Weights of a small transformer language model.
Size: 18 layers, width 768, 4 heads of 128, MLP 4608 squared leaky ReLU, vocabulary 32000, 289M parameters.
Architecture: RMSNorm before each block, rotary positions, no biases in attention or MLP, value residuals.
Training: 830M tokens, 6334 steps.
Each number is 128 + 24 x the weight over its row's rms, rounded and kept within 0 to 255. Layers, rows and columns count from 0. Numbers have three digits each. The size before them is the row's rms in percent of the matrix's.

# up: layer 12 MLP up, 4608x768, rms 0.101, rows 2580-2626, columns 704-767
# down: layer 12 MLP down (transposed), 4608x768, rms 0.0165, rows 2580-2625, columns 704-767
up2580 075:152121152123127150145151124120141164135139121103130174182144131136135088109137097113143144100116119108150101120105134141133144118104126124146117100114104101117140129139142145123136137134175094
down2580 072:141135154159131150149196112115152130119094147137127083149093149133157137115123166154143164158090100147147167111171155135123131130103149111119116164141107140107186172130122126138120069121144143
up2581 097:095111128105099150152177169123115143121138084098165113148115133160130167141122080108128108158150127099103102133147083142098145164121101139152102120140124115101115143133081126120091123161120127
down2581 106:126115152128126161133122119145105150137119105181116088105148153126148164156160143091137127117125111120141163177139105163151111146131132118141124159110146141108149073137143183151129103151110119
up2582 018:120123141140091108103156105164137128102116126126133120135069113145118117144132120115098112107109142135117183138137157110139092136102167108183141161149118162197134104170127188121110122071116139
down2582 016:127120122151116153152173108116117127154142089145106127150129110135128149099158092135092145086145119125117126097137125113062111116133141072123108125154146124149106104155140131140126115105112095
up2583 129:120112135120125151034120115115151120147100116159126158146109126065147141131167162103129115111099128106144114097173140148105100151120101130145125065133121132127143112084143155102141125128100118
down2583 116:143145154154125158109170099132105143129119148099178139120139154110082139154117118143108118122113171098129166156159116179114176133118110134126172093127152118142131141140143165145142103159100109
up2584 035:152144156151136124145129169099097102132126132163166085153102127161158160116108149127131138171155145158131130120134163106184126081098165106142112128145150138115107143101131100140118142135128134
down2584 031:132107164122146156118117130117147118154148117139109161147116130151153126123115118147095149119090114125147100141141110144123136107126125098114079186119142121149135120153099116076099143157149146
up2585 078:138113092154173121126135140125146085128180112143107145139169096131158100083188090144139155102102151075123142157106130091117124127141114104123136093096090100124103112142138163097107111101139113
down2585 074:139148081129114140129105142120130127085173109134124147109130117141121099130159121122074124148137207127136139127125123139123134134175072125148117132145125096118101138094129120148135081105112075
up2586 091:127119080146114125136149084123136202123059089132128121131161115081095140107124111139121113116138114126117137137134131087081168147141110116135126087096146111123116144160098144116170128152143139
down2586 086:131125163118121136120120139132162128159139158122146113118176102139146144094185149079185172075140137113132142154103134152099126114139123148090155137108120144061125191125097107101108107171129129
up2587 105:118151066095151153105113109107140129164125119097146125122132117143130106111119113105167144133095140125107162099092093115128135145102155125129152150151137139094116140152121128129143121164154119
down2587 109:122107152090074135096126127152088136159123175126143109061121129128146104187147108062098124185140120142156105111139122142179060104119107136139114140092101093134118116135140148138122113142132135
up2588 015:130120140125158112097144151131079147171106183145122162150138129097095149098139143127167157130164177180132098121111094150158150119097130130160133109127144107109111127127109147101151074086151131
down2588 014:141113122106174153097076165129135137121116129146129114185125114110143155122147108112118122116116123159133131134056134119110196130163201097155116108116107118093152106193103145095101103122121141
up2589 115:136130085138128179141124136120132137089126132115090096125174144123148113108134108135142132114092124121090105129120115114170158111151121131135138107091114105118124122121126089092176117155110111
down2589 106:092148146107106132108130140121169110109129147111130133121128116149115118110130090173130087127121097140090097139146140143110090129127111138086097163115143141161116130136121097161087098098087120
up2590 030:107155140151147140135118147150127118124112145124102101137100120126135136115128156092101152113104155129140108129148149177098135190094163090108145127133189110101164151151092081095153153094145105
down2590 029:123131160128145143106133140131122112136135097110194125133121139155116124161112157143110229152182091186127184156150099086139133123083131075101147073168055105114116094128126088139125138093128141
up2591 135:132138139110144122124108122164116100124145170145117123113118108115122117175152126152134144115142165159140129106100134149138123061098084142112082092123134150145119115134133134158136114161116138
down2591 134:175124091114159135113132117141129102141173112149150129121112089123135116130142139102123170099085135122110107119132098129178130155122138123160095087084098116092074137116147134104125151141177096
up2592 054:114130156155132137153159112158111135111113069145147126116121126140144151132123129142086148058169144105113074125111156177140155124118117142112150056184153114104089108161118104112146159120126154
down2592 049:145157130167123125104139108117164113118192132128152120083130131122112121143091163144134114146105145102122146127135148096162116162112133158178119096115162156114108133117113079164150135186150197
up2593 030:150122127148118129145154105120139110118131102146141136162097107151141126136131128116102129151110152147162143144145113116096117120115136142132155114145112172138107160143131113174099161121120106
down2593 030:129117095099111144104142104100122145124138110117128108144165139130132121119114112142126139088133133144139171122148122117111151071101169132182180160127115140150123124125145121108108158128145104
up2594 087:102150138093121158153147106126150122107133146142085165121104117107124062126125126125098122106112094099131154114184122149140112140106150135103093172114131128170117148119134163144145148108151143
down2594 086:110146139101135103078129135117120157150159129109164096122122111104089115167118133161160127137110100089074128149084139125131163170089088113125136150118105164093114120146187144122086118126094081
up2595 015:135160126079105152106115136131093164121137215162115118134127155127118103125122126125105146097130115119158138122169127088121134130109120108157159146113132116118123143116162151095164101125146101
down2595 013:122132154195105112099111107158137152101117116136167107154117130138158133104118140148095161086152153128125132140121124148120123129133136184142140100114081098112084120135065137115122132132125120
up2596 022:115144142126149105126135110127124160109091125120154145131184117125107142112141112112135106119115129148122113089091103129144123152162150131105116148137133125109125150140159111181145140157143104
down2596 022:120153103088092138129119124132107133114121109131147126135124099159110125096139107050138153111105146136173124142130149134150091141133127143139163129135162112162183122171110128117128142121106114
up2597 015:105126139124119159148106146102121170098124118095126146116146166169123130103117136210166146134138142140114119097131092111110156124127138096137098132116115139112131140106126165131135117126119185
down2597 013:131088116125136100108172141107140082146141124154111103122142130130187133158104133170102127131131106125109077162119167113117104129155116118093097093154094140119148116156136125162142123165121085
up2598 131:102110161125103139140124142095164115129125105122125123102131138129174123128147137201138167144106138150139084116097132114168140164123141120178131144115083101078113080103119106167134113160100114
down2598 145:137125121127174143106136148131135135147149131110193099150163154113106136123147102175125150105093145107119141145147103058140109121116124156124108150152152094122127097105116128091154178155095112
up2599 028:145145100136129135142101138080129052096150110136143083083156103117121122086122125116114162129141140141134121133102116099188075133142115156102116202127133100109123120122139155121130128180123092
down2599 028:104137117106129111155130123057105137148137171114146137125135163101167123116130147089153178109171129158135135118128116121127106095120114127115177130091143115133081155111133129147161151135139117
up2600 152:124155142135123167132125157116073159127155154139137116100109135126120122099144109149147095107125122140115117127139134133069172129151144126175160136100100088138109127140163164121165113116128123
down2600 169:129143105156104080143131099139125118153141144072143156111137118106102173120143149128111122124120157086168114139103105166107119123148128154120198135119154125145090091164110128091134146131136124
up2601 046:105095111126097144139149164114145152141133131144163116153090136085149117155129095157174121113118112163129128171151137143137138133106149140118148144142117151161123154133109139130143112145139181
down2601 048:151146138114127123141131125123103112135120120120072124151127086130071167099108106145112209129121143179133120056152110145112154132165112147123144106148124123144106125146144125149111167128139131
up2602 022:110128138132116146132126122084071141106146137128168108090115154130152084129115146137138122130109044156110144140143128162120125165092122125121147111134148112127134139140110137120142095152103154
down2602 020:117105096164169091110127106118114128129140143107156147165116099108089147106144090116114164096159100132113118096117156121105089098121128154128154148119146125129169134136126179132102144109183112
up2603 143:119104172146128143114125160133155106157120125146083112129118121109096132093110143125127105144088169163097116094135114120127078150116113176129136127152178125128120140113117164153116119161137137
down2603 158:137155111147122129137137142125130123165107116146151182127153152141156113115108165130105105139139116118109115124107074125126171097126112179129145145154106121118131097127122143111104140118118115
up2604 075:081130082129125136109120124144125110126137120100107125144149108108102131135199116142091132074113120159104112131147152114124137155135168140155110120118129143112067091111099099130158117105120069
down2604 076:170125154109087150213161123107123131102152112119152152103163145132123135139073130140124063187117126158142177094142115122112076105142159143148126135151136097114127130168154104105112114108115165
up2605 128:140102154123127149153136158142173103121112137130126112135168179134136132085122132105150160153089092137096121155102075105149124126140099141153111123132126120105120162177138118107092168109089119
down2605 141:148117149138159134140164075148126111141125130124144105134119145115065135127149108134113089113100141159115125135142161144166083113175079132129139100164127151107152154133094179164100095144093106
up2606 019:123131150114113147073134122139111093145111107106094144152128073137083146119095133125075128133129104141151123162159131154139109154146119192137141148130141113134126116120145129099185114151129139
down2606 016:123144151104123124094130129150174152094178140113150137151149091124137113081102091144162133149152140126107155118152140093113083125130072130109101124103145122107116112152104126115141102129116155
up2607 141:136075138096160117132113090090129149127140105151144127112173125135165115120146116104084124160112160162084129120101134100137126162107119102142112148140123111122108133115104151085133131123099131
down2607 141:117180118128134132144141105132116148130161127125139119139093147077152165116131130128100130129145126142132126144123124097124087124110141069125078101088160112132145152155157139110138077135123175
up2608 136:071120136126142109107129100144139114115123132124203131155126128161140133120100110090094132101132143158120146121109190147088124136135128125097110149156119103162086108112123110135122125173106156
down2608 134:163146093145124172119123134137096149127157155124104146167116146111142118112127161117064070158128143113131117109170121105136098144140152110098109114106133146115137153126099124133107099116131126
up2609 199:111109159102107104113138104152141135150100110121130145103133172115147176196065108133128090115120128140164184120143133163186103148119119125133150108086144126086145150079113103086129126136126087
down2609 164:130109133148132098127120119128093115140163113085105069100128100121116119149075169151085206128145125122141134113133109109118144093084129113121157159109164127141138131159140168094136147124113106
up2610 139:154107097161147113135153146124135109138112140131141101122120137108150147125145066102141125158115145163125144138130120121141120147134107164126136102109137085160078184129138091088130143112133130
down2610 144:087141125135130114132166147111170165093127079127113115142151117153180100157156169101176104118134123131121126105167138130135135135184127106083132099203126158122135169117126118112145123102130110
up2611 117:092093086105119170128100161111133134189126128141113140117075117126106109109212089136097137152141132143115089135165177117125129111148129121151142103153120137142122153138135118114128121116097137
down2611 107:092177130160099147157108182112103171134121127150147142115115106102139141031090108100164178158122105151123115134150128135113133150145151084141097084150157155093150133122120147164107119124091145
up2612 030:115113147171150181147131116120151140139127085125107130095133181113131134110156165124117144080117181105125179131129142138078081123105101134132100136115139138142115121100134133110166109137103132
down2612 032:107142140108166172146105180136113122123098147125106117184137175130110123088116164076111080144139142093135176156113160133084070133133093144144097139114102130148140131159143124119117136154092117
up2613 135:136113087099149136136124132156161156160123159160115128131135146149157158159173147078197111133101122152125124143152178120131147108130161103107144156110105143136142079133115187171092151132148125
down2613 142:114120137118070198121135115101128083094115125120166170164125085169130128144110130140147119062126152155159112137151110073155113161133104124119117156136098127096134147178166130081133141090107094
up2614 140:090137142127153087125119131116108133167144144099176150098140150173135108147116120098117129133101131120111153123127091111098168167194116125129140131122125136093143139157132146112140089123172134
down2614 131:086132124172142076104183101109126140126144141073120098132138126150158118113125111131061104162163139152130162137101133119090120117118144088101069149087109138167149114130105167099116108129117161
up2615 085:112096115115130123147114109122111129134108150086114135148122136142116108113107140142125130089134159149129092129124128109128115097136097112085123140099109104103143126156135117114125140136120153
down2615 078:153123126107175101160165126114192164153088115107137094166090123091115136131123165140135141114163109153139152112144150153107117130129108128106128169132100158116120154095139106155078108147130138
up2616 022:121124117118122135117142157165110146144081148172155144106111121099126134142138126123127108118156133147139135112169154122143123133173120135106110133142119131128129118116157136143148105134140102
down2616 020:142151126111156068160164123096103128164109091115108123135128151114110130106156152091099128141113117110110114096137141136132100157140141142134154151136127154067097175134138164122167087144116161
up2617 127:106108102147121105097133089125131138110128135156101103112151118113116106152126130159144125118141124095163104103114109109094128141115105138114124103140135182136107114153159153122165168139123150
down2617 128:098173076162072145136134099172130155116125155125089164164093129131151101129123146141114107118137136118091096158140113098089160162139088141121108130104142166170143122150146153083134127119136134
up2618 136:103141110111129158133180141119091165130116138082113115155145133138112158106107140140151125171171139112126114109163127102151144130119098159072106141183143105107088148106105159070053097126126167
down2618 139:132106145126135110130182099105105108175154106131110119139144166137183119135132131120059122138108133162118141116069130118139103085173139159150133150130138102168137116117170093099143143133123082
up2619 049:132102074116152100132133135105098086148100169107144144115091122158133163153141125095122105110137138118108138154083090162138163121109111129095145114136134099139107123142125110084131118113119128
down2619 047:091159069149130175120135127077108132097150147130098150137141092129124128164141162139136172095166172144129167117120097152119161151137083117192150132106115119141137103099179194103133149165137105
up2620 136:123130118079166138168136141147078113151133134111136109099170114107111146096115137129096129122152129120107113138148114128117126131171159154179106136130155142149114143140070139100131104125142112
down2620 130:123139128112122125106151145158184140088101125107129101179112134132156138137093111103173131115142143090141157130131127123158102119115125114129124118091113144115179118124141135133140119137103131
up2621 024:101117144125137102145153138142119127150167182123140139115145157120135138127119155145115128137140101102121149109138138131164159137110129107090141141156164141094102086113172121119173134097150132
down2621 022:133131145127125118167117106132088119127126086134137121127157122127129169113115067124159233141112134127143159155100141128091137141123128144096105160138100107163127104153099103145123141172154125
up2622 136:094116155104112139170145146141150115153139135175124127125126097076087116142091140064083152133160094157156126128106094162100071090103114104178155108116118155145145163136112146126083131109119091
down2622 137:141074139129142142124113110121176120131120119187153105130098116101117149125111131117101164148118109134151160113071147149143118127172106125129115142127126109160131143121143102111133142104133122
up2623 139:149109112134119077145085132112130132152149140133137119128169104118160149116176103113135109136100101182143125136116136130139135131142161095149114157124111154125105123117112121133183133108148074
down2623 143:142111129164095131122130155146112156124142153159121135095120129158150108142144135113127122093131122132095157122143110084106141136138118154140111131140115146110130112123122126127130141101126126
up2624 088:147157109098072093163098128101182137126166106118132120148118139098066128153132133126134132144124156110152102099143126091105113121170142114084122131107164124167098081090123128097153127150180161
down2624 089:126154128066112102136121115103111151122118104152100113128131137072127117152143135144141082165125125129136145143137154135100088136091123154135144125119118143123112109169094143115150131119180159
up2625 031:106138134082128116157109184101151178131095147104108122158145147155137136103136116135111149133161153162112113130108122093112111133142162102123104135123159150137072093102112116112141138137158101
down2625 032:172150108074144121108152114122111133138125146130180136168134140136143127144112162105125133147114165114122111125086131136122133145138061075142093127131140104082118090163118146099103080117103120
up2626 066:100125135182087161141110137177120132148092103131117117079069140138117118147123131143132143134128122111135145128138127124160175104145087121079093174086124131109188128115153101119193151098184135